Weights of a small transformer language model.
Training: 904M tokens, 3447 steps.
Each number is 128 + 24 x the weight over its row's rms, rounded and kept within 0 to 255. Layers, rows and columns count from 0. Numbers have three digits each. The size before them is the row's rms in percent of the matrix's.

# up: layer 4 MLP up, 2048x512, rms 0.0592, rows 187-242, columns 320-351
# down: layer 4 MLP down (transposed), 2048x512, rms 0.0424, rows 187-242, columns 320-351
# gate: layer 4 MLP gate, 2048x512, rms 0.058, rows 188-243, columns 320-351
up187 104:127151134160152124134151114126115163162129160102114124142124160139137115158131105158118110134117
down187 101:088106118133127163104156095144123126110106139103122147117129131137058104176134141088134127110126
gate188 095:141112129116090134148104122160119141147132148154131129129136150090190104106147080150112121124157
up188 099:120157124146134132128106132098106122112163110095123108083137111151073108152116129101121161169095
down188 101:114171150144108131113110138124137130126117127090085127106148091121124110136136128146102162144110
gate189 096:128061138094133092094129147111126136169146167122081101160127109099159144122105137115128132125137
up189 098:135120108097113134127180133099157112145130137100143136107136145111101109144150156156121117171115
down189 100:097100112124098089108156092094132130102139106083103098134132135143132135131167108147142129138133
gate190 105:099098148134122173147177128153120104085116152105120150124128152133143133123064087126160067139123
up190 104:136150150165118126106169093131110109131092107121109084142127146116147135141121155144095114104141
down190 100:132160170136140141168120113138122162088102152193136140117125112150106100072169138134131103146121
gate191 101:140098132141145123148125164126175138133108113163158101103145132133130124170093097121126131087154
up191 099:131112136166084112129149098103115165136134130122140129164071117126074123153146121118132124137091
down191 099:140105125153151166108145128124105166123105145123137127124112144157118065139094141137091140104132
gate192 096:135109098133120169100143143128102144112122124171103109103138133100163137109110131153163117132124
up192 101:089101122149129130124096107117168099153089096137139105101121097152131119106149133110150085129111
down192 100:131141145105133133140110130137102084141144145135094177120106161141114172096136095122121119151115
gate193 099:078182108097100128123133148152112128085127108095154146139164107100136129159167135137128098068076
up193 100:119132157105112094147159167121122168093120157165148123116110132096145154131093134119114152106126
down193 103:128139184119089129172151132122107129115114111126100099126141130168102126122123127130143156143139
gate194 100:142128165122119095141122119148169135121145119135103161156119127174131123137139136100153076119153
up194 101:112193125112149120135122099116100090164144111123145094110090131094156125140114173154181177110147
down194 097:132099073153124106138107158172115156118121149130107142118145145146145133125156118107127139095147
gate195 100:138121116132099095110158135126112143127112133120170140169141134151165108135128173141096134146149
up195 102:082152102118104128122146136112132116113113109130130123097140142109133153124117104165156165158118
down195 101:125135109131115088140157125128154111100156118081125155096102116098118163121157134164120112142127
gate196 105:111122117143111162103124150148164156163128164165124095160183154131128153113110087140162089124109
up196 106:162087128139117163172145120144110114126108121122099111088108138163156131113142135170163124104143
down196 101:167140121116138110114142175142125113115112137085128143143130087161130132137119149115136123096128
gate197 098:127082089128098133089117132147155129147109138144161117136122124146186096126112106121116125110098
up197 100:121117135151182119134173165164189105112113148086095132176082151170126172125127182158144130119154
down197 102:145129119135113158129127098186111141113141156138144115141134144110160116166129134129093136158141
gate198 102:154121099175113155124107137125129166120100153086139146165116147109135134066163094136153128146144
up198 100:144163156105149088161170139129136132129120102133127161069126134112143139175099114123127132133111
down198 099:149135115138125087128098121138115140122102116103158094133135148124127120132117144102109121135111
gate199 096:091110134107051132133104122086140133124163150209125163095131113112140103121144127106105135118132
up199 097:142122166079085108130113152106149086112117175124113097136159099120141125148111104109136160133119
down199 096:107167080119123138131113110125127096152119115101143154128145155089104135112116149138123107149136
gate200 097:082137126148116140115083175143096096151116126085107095106077162135164139154116105141136135172124
up200 098:110089126110146129148126122152109120100133142131120115123139135106094135128125132162150156104121
down200 100:110106130157153151167108104135124094135158177149129137135126134106115159137100099136160115127161
gate201 103:145181160132144095101086145155091143130113180101113165135111122139143157101162112181145138152158
up201 099:149126111120106131118168104089116135124118092136109123157122131117178163094094121125135079097093
down201 100:140096148125141095162096140156116158134162146100132122118145136138121090084125130151165137132116
gate202 105:091087142128090158068127136111116133121090106128177146112161140144094155129156111156162092099116
up202 108:118115157144132099155105112106089156078130153126092103124111116144134130128144120102130123127154
down202 103:109091133126130129120127163133123106148133217074096114139161109135119143135121136110110140132125
gate203 098:127124105126138154116125139090083102139085148115093135139170108141131120149119142096133098132148
up203 100:104124141156085120174134117139168132109107122140143159148114102125136156103067120160135160121178
down203 103:130142106096089158137141131102106106140100152165138139120143097118104106132110122168116098165128
gate204 108:128126163123164174120112138104101122102123109112147163124147096115120121156164132105154109118129
up204 111:155120149140180178117096149130126125110125147092176142144133109149136088150130112085057126150129
down204 108:110150103121107158099126142099099142132158127162127198135106136128107111152112080159137082119120
gate205 096:128118135129141157113146124108087100089138135128124105061157111095105108117088126146130138126122
up205 101:143085101129098151122110126099173127161100166155134089172161142134161140112136158112124145140117
down205 103:124160139100137107095132121147103109150176113138162175131122100156101120119129110091151170140116
gate206 097:120116128138148091109129080161136101114102121142114117110128128158123093188135131158097158108122
up206 097:116114103131124065157140147134087120138099122096126160063160125138131137147140135154133143158082
down206 095:140133111088144154097127176145111121146076158144098141155116148167133095117112105068109140122162
gate207 090:130064130130089123155126130135101152110092169121131131187121149130182118108085132165082133103165
up207 094:086198145145120140135149116096149112112129073132147094105141159098117144157165139079171114144167
down207 096:080164147098079127133102114133182171133120131127108108099136147099123146134142123117139117155098
gate208 099:143152137114103166119122120079141134109160135111154178119129148133118135125126155105121136164114
up208 096:130159148126123134129119148123078086139154120120151140128162133139082117123127142134106105133081
down208 096:112179108162160125171126124090102130106101162111089142155164093147168165169112138149167122130148
gate209 102:129191141096071103123108117163107095130061122127105082128136139129183131127139123132150153150120
up209 106:126144144130130145163126167146069144115128091171095106155152157119154138140158123110156161140108
down209 105:142144120105177131130135132136142157126169161124168159055146066166091097107131133132135133123148
gate210 106:107107128162101076116141099134144105102109120102139101111161148096129129140127127111123110126100
up210 108:141136117098122156121149106114154174110087116128147151127135087114093065152166158160164131150132
down210 100:142144148115145147155101135181071096109122175092127089129097127131151125151111083130134135136117
gate211 103:091067134143161131113113135077166130148119124094116096106142097145165134143162186107133110099125
up211 100:164147118135112126160160173121055141141130105086111147131140138124085129169137139103115113125104
down211 100:146131154113117153100111130134136143106125117207132130187104124099138113157119134145145135120146
gate212 104:144110143127121119108089115145171113131134146125136138126121144167136135119120109126127159164132
up212 105:126111098102150111137135099144132139153101149157143138117166115175088108112131108145133155138148
down212 101:119113161120124125098130124137096083129175109094143142133128130161134130143139121111113145130129
gate213 095:118148098175115152109125122154144143126102114145111128135125130151116127166156153152160146111148
up213 095:154095152170099141168119127148164094068126151117081160132115125131105141125100130110109112142108
down213 098:127149166100134137133153125119114097137157128140128126152102139127109122149125115171128177180142
gate214 098:134133129110140065137119127129120128135147142120126133142113098094130117135104147113124157133127
up214 101:109142150076109110142128092105137130132154134138128153134122116149158129069114130094092125151149
down214 098:112107127109157097147114162114101106091097133142140143157148110118079130079170145139134133138122
gate215 100:122132186114148144139079145135171117105162142145144116128134117115120112118176135151120151099167
up215 098:123101134141135140152176096066107095120109145123129090084122137113109118168153111113149146129112
down215 092:107116114100140118120157138110108131157124089160136148096139129077177110125122107092142128105115
gate216 097:200129131123105141162132148082106163106140133116105106124138126107119090151114090137084146142094
up216 097:166099141141151131135124113125089154126139129099169105106142159128085159120083133149108118119076
down216 099:112131102118118128125115114206097148073131144164139114132108125165108118135179142071128147130132
gate217 105:151118114148110151100096106116132095133146141141090081131098110135109152141148143144149143142088
up217 106:138145167107146167150173113109102122159118150104149112108123111133098154130112150127077109145136
down217 107:147084152126182153100138128143124144116143110084196154138108131068098124164130153131140124162132
gate218 097:166098129081098121137119151109087115159106126102155118100121141131082139122086124148152161112101
up218 099:124076090156137157152166085171148189165112090093094136131150150119128132126123075117136153154147
down218 099:146174138126121131139135140129126143124159139135142091117169116114141128097113199113121117119085
gate219 096:102184122125102102090117125160128151150124153116126165116132131167091139134120123182156129117142
up219 099:133150139124131137069141099133114078121146112112129097110117116169109112154125201159149137134124
down219 102:152109144101128128124083174105111122134175136146154137128086177101111142123111151132084080144125
gate220 100:160186184125177092110145151116101093081128125138154098128103169132122119132114128161146141106110
up220 104:114078109124124106120130145131143130131108094149159135104148115185109160133088126152131138101136
down220 097:156122131119218175109129101159132121156178154085136153141094128116123129114155113090126131173129
gate221 102:161119116142129142076131093130118145122169119160139060114127131135128072120147125124133098143139
up221 102:157074132116122111179113140086198154120090151144137180134168166116147115163101075118134136116132
down221 101:114148158146152101130141134165113113133120120091138102102116163135139144112128085129117136093145
gate222 103:135109141114135124117080126141145107090186111104144085159148138126117149109155149106132091113083
up222 102:138152160157103111083137220140098145156150101131130110119137095097142134170141110081166115142083
down222 099:150111111128133113149080131171145125101182142135147116110136145125139151142116114160135148081138
gate223 100:160098123087144161129112106084124120133106139103103112142138103089176122140074148116116154118154
up223 099:123108134173144156104134158125122118125106082110117140120089088156091100127166121155161163133165
down223 098:160115138099139134131145147106098170146150124130142184166107154136149127105114141117113146108154
gate224 102:123156097106156127151091130171135186149099128141098116121091148155095138143118119151143090136132
up224 098:110125137129130103152116078138134144132167133122120171177119116137118128161155115166140096142158
down224 104:129158125119133139161063140159168142087133108121091097124091101138145093120081068163144139089130
gate225 095:118126145110148096153162099107119165118143126124130099118160139179103116178133115144126149114114
up225 094:114155144142066122136086087142141135140159144123132134136129123131182127120098132140147146091133
down225 099:174139097135136112138133107132147166073068117105128129163160067133150111142182047137106143141128
gate226 105:122161142122164142169145122095129154124126097148138121160141145087111086127109152117107129150169
up226 099:072151124139142127157147120153120129159162100178150124116110133099174130083127101162152131127158
down226 102:168140090121116096148130117158153144118115104167129087151077150102114101126131108106128106109109
gate227 098:103157159118110121150120137164142150103151111139131144138154116129126122110137121104157140144138
up227 101:132147166168170089116120094129121106102113131102146122076137119144153161103118133125121155125135
down227 102:122110089133113126177103120156152111096110179114175162127139110095120166154123103137130120156132
gate228 097:099136127096154073123116143115073136149122158111160108132122139144153131134145181155168164121151
up228 095:146147125165093116096121088146126104145175139152119151102111136129072128141148108154153104134142
down228 099:133126108119124151075117128141105150122067175145159115113123126081143134110121112183142130117153
gate229 098:121116150136135088104140119153121113154095099115125119164151159108132178122130109119143122123101
up229 095:144114149122153150133116156126134112168138118097134119142124122088084128059194145092110109154109
down229 096:153117149143177093124147126155147136153104151127180116138087140153104149118146118097150145125118
gate230 100:127127143145161123146130119120153073127175110146117154152095138104111095217127142109129123160131
up230 103:146129127127178154150097149116150120161123125154113159123147159092131137089109110104190135104120
down230 099:100120151073084135149085127163082148136102194124129121138106122134126120167107062187157128114155
gate231 099:127113130113126145112110130138081191125145129110136108121128109131147099134097085132107108143101
up231 096:086157126146110120129165106169108176123115165150153125137133088199101133115100130090109112137183
down231 101:209096114133116125104154138137133132099090131086111115092086145170120114149117085135124131175146
gate232 099:152120157122130144101108137135104103143151144112123117095124203151135105160123103116142123111149
up232 099:104135112123173103132108153115169103156133146091115112129134151114114118124141159098088148107127
down232 096:156115124115129148116117162136144141099145131131121135114108115096153136161127110113144115149115
gate233 099:108145170121132139148111122124104109089140140128155128155176120142101101150094132192074125125120
up233 099:111143142139143085095127080128131117122111111127131095098194121103071164112123165126117120166107
down233 100:173106097119086115128135137142118103090103141127113120104113087127094146128101110091148113184138
gate234 098:098114118136160122151137099146127091136109122106165123137099129128122157115154116108084145090135
up234 100:176124147120071152168175185152133137115144069124160126080133110079142163085144151076119132096110
down234 099:128127110105168136137114112081143188120124107144143106171117159123089119181116100137107146122164
gate235 095:135160151118135087106162128113166127126150166109180184124107131171128114151127122142136078092128
up235 094:136112157138123125117160154104117129117157144102133152114123136136163156145125127121135094106147
down235 097:118119159164128088130121093142125157147124146110090113151144131100112112103119146099123130103151
gate236 104:134138096151123112092148150120136098160156158151124102083160155128118089129172073133118141114111
up236 102:088158137131116137144140137114156077139158120109099099131101106123175122101095113151093159101067
down236 102:172146157159163143133147144163167134120127158141132145108134123118113147130153084147185155148148
gate237 098:153146164133143165125118093105102114093124106133159056171105141134111112160124164128169147129099
up237 102:099122147132140152145101070125151097144106115102069108112104145132090105148132108121107102151090
down237 104:147090138080186130157145127129159076122135152135137092127130143112126160141113119137171135148110
gate238 103:133166145137100116138122134095106121132108115076128129163096154121116101115107086115130099122136
up238 104:123173102160167110141151146167144093138133109105102137146075157133090134102136114149083118062132
down238 101:072102105093108108136123086149084140112115104111133140124163084108114124167125137135135138093143
gate239 101:120087190129161136133112111087119160141083162120175125126149136152125141118135165140130131134109
up239 097:129107116115147143105184102180087074179126133119113146110121085137134092155153085124136150103117
down239 100:126133112169155144115150111154133145133128122153154138143134139146174128107154160141146064106122
gate240 099:111136113156184111096112129128172121158102107123115150104114107108093155133168133102120107161121
up240 096:119099158111116134147153116155138097111120142118186130125138155162065130125121142123140094113156
down240 098:147136145140124131140090146129149126126146088149108142138135092109193104153085151118158116117158
gate241 096:102176182146103152080079118161127110114145150131119126109134130103102134165067128144102149164166
up241 097:126145127142129120190125140121072100176150124106142167149136130096135129111078141148097179155155
down241 099:103210142142090185144146094163142091117174133105107114098067116134130133140088115132139173111155
gate242 101:125147187115147108113106109107132122135139110117136157161125146114142149149092138167132149126164
up242 095:151164092125133111116129148140151123127101123119144142099174110163122123128171101127086136131128
down242 095:123141131138129100105095141139148161123100130118141139115085147148164105155128134112113131106148
gate243 097:105132130145081158157148137112144138166129162110150141110157119136127139095146157115146112157118